python train.py --d_mlp=192 --norm="rmsnorm" --norm_eps=1e-05 --positions="rope" --optimizer="adam_variant" --beta1=0.95 --schedule="wsd"
Each number is 500 + 25 x the weight over its row's rms, rounded and kept within 0 to 999. Layers, rows and columns count from 0. Numbers have three digits each. The size before them is the row's rms in percent of the matrix's.

# down: layer 2 MLP down (transposed), 192x96, rms 0.0747, rows 16-37, columns 0-95
# gate: layer 2 MLP gate, 192x96, rms 0.081, rows 17-37, columns 0-95
# up: layer 2 MLP up, 192x96, rms 0.0791, rows 17-37, columns 0-95
down16 086:489466518541477525448504503535481508485494476467483473469562480496499514539486530483464519483481500482506500486509505500474492474567504492547499512461506500522520498471490505477518486515554508455506544457461489470486506445478485525514487481468505510524496506535469448507491491510507520492
gate17 091:524489456490502486500474528487515518516501501521470507472490480460475449461491484556491488495515501486461561480454474518498439454484516471515497537471483525490485523515539470536495503528482527471469507501522511499492461525518503515466501530511503480478501460479487468474498491459533509516
up17 085:520461496491505462544496484474520526509483496514522539482527501466476514494476497535486494495493509471519499503464507499497461473475508473497536480432480554491493531519506479514471472504498492488515491467480502479501465504550511524456516518472480533507502462461508485482468526426538525473
down17 086:465491494514523484536453463481495505520504498506534531494528491502539509468474524526498541482500512485532442488492515498505511485450502455488570501504519563492480496486517506471482463520526510475514528477484490473499489518505486506467505462496490512508535494490488444550483548491515496464
gate18 104:476507481523533506456508507530495518487477490484527505518468495507501512484493536529512459502543472519471496507477515507514475488469532465491519472500488488574486479523506475500448486486491503509527494465477488520537449507517468498494503551542472463524493440471532509489528453494515530502
up18 096:485490485541532546445512536530510519510485473535488503450509441485525510486475532476500482498514470516497479521478505509510475522487490498497514477527481488524481474503494463493468499498507519520505518478456471496503471492545512483494539524498470454512508508471531460469528488478505577535
down18 092:499457489514498534440471500511530490502481471484505487473512435484509535507487457472474481428494464464516512513498486506507479507487550540502537486518497486480525509525475470476493495491515527518485504488451458524486482482508483494498521476506466478514487523477512476480524547489503552532
gate19 104:510487528544519515470508456508458482498478563496423476551487540507520523488495505546507482488481542498493506512491537460483530511495495498510477513460504490505487451502476478503503495491502504513512537530515502532486513524467497489536513478526505472525529480525512487484520467542480511443
up19 105:527490515518512512450507473490506503527471507519513547482562466464530443517517504550505492487513521447500502520514502492495549496536473512513490530482493483482513487472492476488512503493504464558496541498507486482478491518468474509508533468503510517432501512529484480461466483532513504471
down19 104:505493502474523536549504506473491537505526414520517498476524449487477518463502510442521527464506467502541483466512489475490509521488474542505481455474480516453487521519515555493490476472478494489506522543479515490499456474505501509521502489495498509507507521492496517537502471469515487510
gate20 112:525503500460499492536524482511463550472523534466527466552472511499443488533523525510507497502482516467480512491504498531506477539496439520486459512491499515526507474515523520502467468541484528512520486508455530475526486495522465494528459531547488469500528479505524492496495522479495510525
up20 105:542501497458500505522474460523462505484536518495541463526495481518496512566505544521496559503494474508516462507505526564502506519470518463481488549463514489517535515520518517491453485502464532506475498482493505479469491506514499473530487504495491525517505475506505520500523524474487449471
down20 102:453514500491532522570494486476526445516516520502509493474518490473534505503499477509485543446470474518513495517467477516458517503464528518488489469484487533521542537512493555500482504485467461502495494466528495503502472501537525513548477517485481548506511521478517470495535503518508513482
gate21 090:498511455545495508522455479557520504549492541491516494479475500476507475482486498498527466498531489463447538516514508508509465488501489545502510548462500500568508499503461515534470502521514486501513514486485539532494487493507497534540451517503525490512522499485508499532474473457490504478
up21 087:511524524454490501524546555505477508478536482496479526493484520537516471520511532518515484508505544535523476468482521471480510491496509459457491455512511515462473474523528446490528505492480503491470462539492485484490544493520505481472527536536470522498486485514483487463535505513495464470
down21 092:537554494517505472570477506503477471529533530508505491464489503503487483490492533526517449516534545533483512513474513463528504519456473528459471491486503499522526478518489479532494479517521510471499519501506530548483513508537516469524520522517511480475499457469529458508500524506486539508
gate22 097:525492495511513484528504485546475512496540496470530535538485522487529471474489498469484461496467511529505477432477499500496462478515508496499466511524528506478487515492465485556477502460463539452494487544495514498511529468516528550459495512500472469529526509506519514465486534515502524502
up22 089:538458512510518488513508475500505493474540474461502547497477541504532460482494483468476467459442487544538489445471503539462469512505528462499485487518525515513512484503479499516498507491487535492476516547527497493503502467505495517463511537487482523485505525491539538461485502520525502530
down22 099:544478510514512505505477507498513478527504489506478505538512508506511504484493462482468493470481534512581512512457470518470506562542509448535544489517500488518477519484521524469482532467498503522470513500486501466449513474530525519486495522494480507509443514490493541516487468523500492537
gate23 099:512479512525530529486497482484484489523504470487490468482470483507493556533482482497496528545501489529493491484469521524495539505453523479462485507485509474489507459482499460538495499522477512511476479422507479527488519468508520465533515492501469511507493470500506547562513476474532497444
up23 104:486498489446462508546472483491499532472504479481538516496490512511497493514520519517542490498509528503548485492503478534484541513514486479477495515484497486512478490510502516496477517487489522492526462520503502502538501463521466456462511484516438466530517428460499506518547468459497465463
down23 106:522489478503510510495514496550482488507501518468497454455503481504515526487519497523482530452515493469513512465462543522479525498432512532562506497506491479540535464484497512543484464540540524525500503466504497509491513456460507490510505512485537545492512508513527513476493470541480506499
gate24 101:511480498503495472532513520477532483527512519491505455510543516484483512463500490518496483492531518470491534443503480464494468521475443507497533532494474524512492539517529489484511507524500488504495506574494533551503530517495505503517448510463473490529534498494470488433503529485477484489
up24 105:559476488521493536486474497445463523506474514476514469464515478484532489438456515510509478512504495501533494487521497463498520546469486476536468471501530518507498478462488495523523484533513494496512523503504510515452501484478486524547465532472523517510476512492511484540548493474522498539
down24 105:502520507520521506450497526516494459454524453485525515515491518487553522515471484535498542491531495496508484532491526465496506535468477520527502514557509493510517482515512555505492464507543515480535526474500545457534511487516489501506496493455485495496527467523471525534542504530518526497
gate25 103:508510498510551501490530538500495562498530463537508521487505504553438490504542476499520473503524497539440492491513503496510489529490481527514543468481498488480504510498462498501435514513494464512520487500530475498498527529565493493491488530507455502505471526497469508506481534519498523489
up25 103:505513509522490495493452497497491497490496501470507477549458512498510499509466518513453533459520468481474494504463485496514523459489496527531509493488475532509512489474497467477484484464512513474502480493499495497473524580537573517478499516484480519510495488547476515511499450475460513443
down25 102:545521535503496520477480515476497474495477533488490480539493523478554489564522532502494529536490539492510518492483506530500480465518528483509512491540495480532498477519538488530530469487488507473441504464533492506538520542461545500521516476492522502451506479485508495538490469500522481513
gate26 083:473435540514509508550483502520496507497507533474491514475517488484482518526517490461483481510475544526454492491532505497510504468498513507520510488484514504515509471478472499488480571473504509519507493526454501472491474482531533538488408520480507505527523530516488505479528517505478522535
up26 084:521535483497512455468525487478495508516471464536538521504469502537493483498529521546516483477544465502547506513479526499487508507501486485480491508499499445497479546532540487512536465520503486500498504450532491523508518532477477476519555476525487512490479493502557497519450477500501464486
down26 077:504486496521473496572468457528551490473488478464480487466523483494483478462520497500525476529499497483453494494527493505492517505509545460524518470512518462490516499517495530475497540509528495502501479473451496541433498481501497506528470524513476463508525487477484472494544509498466468492
gate27 104:483507518529549489522518544506471522518507540502484513532475554520523518524503485532490528543501461521452495502520502533532516475505504516523483473498498460505483474489463553499522514519486497493499502511554492503528447521526528485502476513509509475496504548516482509504482516575466515520
up27 098:497516488464447491541500508471486516490509522478534469489485503495511536477520496502501468467509466521478512519475524489499513527515567551500519541501434459503490455517514506472471540507522522473531462489476518481496488504542461469504487517521498485515509494467485503470516531493455531498
down27 102:538481509518533523539502524449476537512504464506480505514510481508521534502520504455519483537504551526516507496492508516481494503489471516502498477483495537469480497516522495500502477514453495436499485546502477508562499446513483450509482541500474517550457524528501481516523506487503468493
gate28 107:510520535500491481524479511501565558501477492533512511474488473534493509493513536513509495502534479466512523476460481544479531497506509458466511536452471471513479486517539526486506480489503487506524528478492544511495504503506485513503464481540502502536480435516509505504510503505486422497
up28 107:493501465525508544467474523500518460521498519513490492470532468466483469483502512498479543519496520476486480511529504506508515500509502512512521509511503452461483456482462502483517535565553515482492517479479490470482505502468525481500519475489558498462455551518517498567501497516493500478
down28 108:487457472498485533508504511535452474516496518454492486513493482489498500504499470529481541527467507522499471517521466463502496494455522477511497486516513473509537459496458484499508553516529543526456503469514445513493491465462543489492526470458514521477525511477456518482510480474511517486
gate29 115:507524480531516486529467465506509507499545471457494493464476484503516510528470514508478487475451492518538522493459499536476493503503526470464473498493519454514498510512468498513468524480459518508428451505454515550503505516497502481508488535486525517541511491539544525510527524490502517503
up29 118:481483551495487532461505502485482459504499497501484456471511463455499482486541523504490477508517519468492480540511517517508517519522474513559542470478487511486496487448520493477529537545553482492487535505494471490461513491456494477494510484485503509441465513470501496527516481470527527513
down29 113:470459510485453492453513543499468515527471544527525502508492513513477480492524486506497520551534514467501492515534521454536506516450509518543512508519464483492508479493520453493538456493491483481534495479531482452526495513483481527493512489498522514470531502470472482469497542506509472468
gate30 101:515494507527468508534492497511485491508523512494508460503508448482546522486497467529506505509511486555485532491474527510496542529481512512463517514517489493526488512440472458470513489528524511484536471499458506523500556508507503522559481504492552519510524504441503520463482492502454485488
up30 103:512472494493545447482489523554530512489438526517494506473550447450486528456490465515492523522543524522500495470483465494480510502499478473488510491468504511496531507494508480508511527472517488507511512464500494501476517448518493511527474472457526494525502504471529495454492474543513518495
down30 096:496552528495479507477516506478484540494440471482484518524489509545513491528526491504479520533502486530505525483517476513504482551545512481431521451537520520497478522455463490501506501509465512525508487515467480540493507528495503492478528540508493503451536500487500537468518538514500490487
gate31 092:546503514478490481487482469500477505532528532524486461496462527500548528512477462532482498494499505498459524516489556513485531505492510508520489481480511501475464481470515510512502545482436502539517447524453481541485533526489508481531479494486458533491514489511520511502555500500528498481
up31 092:479522511518518541509491569484517507487481493453458514489514486475483484461516527468508495532506488468514496461483471468536464501510477511497492525536502526491505502472495465529520470497538506446476508512515497469511489503466506497482457497491549431523533480501500507443494505498465518482
down31 092:505513540523477490489511480523513506522469529511489461548468522488545522496530487498519548505521528487495512503489474508474490491549512535488511507520500505505488468466465457516490523486524520511469464540478497512487532543457541516531483548482511488487513466547511524470555504538490529494
gate32 083:538496510476470532525474495524482521512508563510499475467497472459500532548484486484475503553499516518490499480496490487508501473447505522501496486506513504483515474463524430527477508491478520536486482524494459537494541486511512484529439512472504524514492473518467488452503502504534517473
up32 086:507409543498490536468519482488463484471496542513546477487521493440500490545480476512474476507491522530509482500489492499494522508469524492510524482472493493505539497439509465465498508522508513518483538506554461504490534501512510470474477526476530501525476507505472500503477480503514522497
down32 098:475452528500529509454539515500519457509493484485474498520499522507482476504485486499504496460458527509529506523494538483495513524565542490511501481507481529518492511485491528498474491500475473500514554486516494451515503489495469502443558477506573473489519506488532548531496502495493489491
gate33 086:494496531492523510487481490527509505473510518529465524489502458448509486528488502465522490529507474491470511481494525493510483471510487499517487539538479544449511467510511481535516517494510504527546506512521486433585480513518524534472472525500480510469480465518463509516506504543482484496
up33 094:521536442459481506494483497518482495524472496525534477511515524537492491434533494508518513502490542475528514508521474485503514523494489500483495496515519487544474542509477519511480468470494494484489473479495514541444514433467464526526524491517481472522535498477515453491517511469494474469
down33 105:504545495472510527499472472524535509503511516551488494499539478496474478487488478458538470530482513500469531504510512482486499460498532536505465474494502547497525487548496496542477487467521488508514487514480504468496513461533459527516503554511458455500503509489522471497532547532467474516
gate34 102:510574493514494485554528471499453528474475496496475500505479534527475517504462524498525491501484520518451439524484559487493486493501521493516475480497510475548489494483492512488445500473497523456506462493524495531486503508528477514508489532544469504465525478514489491493524509519467501526
up34 098:524525489525510523520539455460446510472479481506461499518484512489477545510463527544514500498485504501471451526495529509489527515498518501512492499528469475561501492481464486460471522477527515457491483439494478544490490501499482485479498537473480497473472488503500499526507514527479536542
down34 102:522470489544508521502509503461515519495468522460472497488477494428501464497519487451479521468490537529523518466544514521503517521442502475550511529493515487475500497522498493518530522496505496515481511473505480519473459523459485506493527486496521515507476501511545484477505565519527473468
gate35 092:475503506500530497482492525477497530526495472501471507547475485488510435498497500516538544551497506520473498442485541487495520470470507483464470520480538535486502459474462477498512539525448484489502493491520479517516529496503531504517458477489515490500491519488506507519528486552490464450
up35 097:541531472470486510506505485518516455490512516502531484483501502501485536506527512511491436489518497478503497521516490528512498500526491505525537491525450476541487547554525509543454486449519529506456470527491535492483489482479497507489525565507518478521504481549481460509494517481496511527
down35 098:543520508498501501493496483489508505508509486485461488498486467510471472467499476492561486530486508485469534505532527522552509472504496547485482508475494476547458474525438552548470531507511513468502507528494505540529516474458508487514502522481532495527475494494524447524516516493509474516
gate36 112:519523500486534500463490524587520478484494508502512493471519454510532458488517529490522498517507546506512475494529531541526528513512490474480515463506497482469453524481497455517487520531520481485457517508539478479498510520469511477508541485474537499540489533493519490535495482499483526462
up36 113:518515491521485537497520554482521510491509479479449509494560430494461462495468479524504535513508541474516502521486471530479503467483516475484473497459496510541503494487516493505508534507481508498500476498477519531473534474498526531470501483523507514483456489526485500546559459501474499500
down36 109:524516534504520531485508517495546493485514516515476509530505473528469502543466536522549535588461492486498520510538512489494499478513520479513507502449497518483471456498485478535519499507477523472508511511504442484548519506473504485483533501520521493506455503483464517525508506479493539511
gate37 100:471505515533459515498513546515528454521467481461471475535514448551509500508465508513559483514498527526509483483500536482494487487483483472490491513455505553501533499507519490488490479521494475493508532486526498514493497474529449471514462468450490485511499462501518490519504467464505463477
up37 096:504528508509505452499560472522503517480484520497522563495530563540468507483478474500508532460492508514477483535474504469537494498481516461490530521523486470537516523494496504486504493496459487509502503469516508490444497508548494496476485494527492497507467446490530492485456487547489528483
down37 106:479531536527526540468453486493540474509505461536477513496510487474451469548539451500488545547458537506550471510510472519500475508496494531492483460514518533480500464503526492483503517490515480479499495512500498516503483478518518498535489527496450484525495496489523481505549519472523490510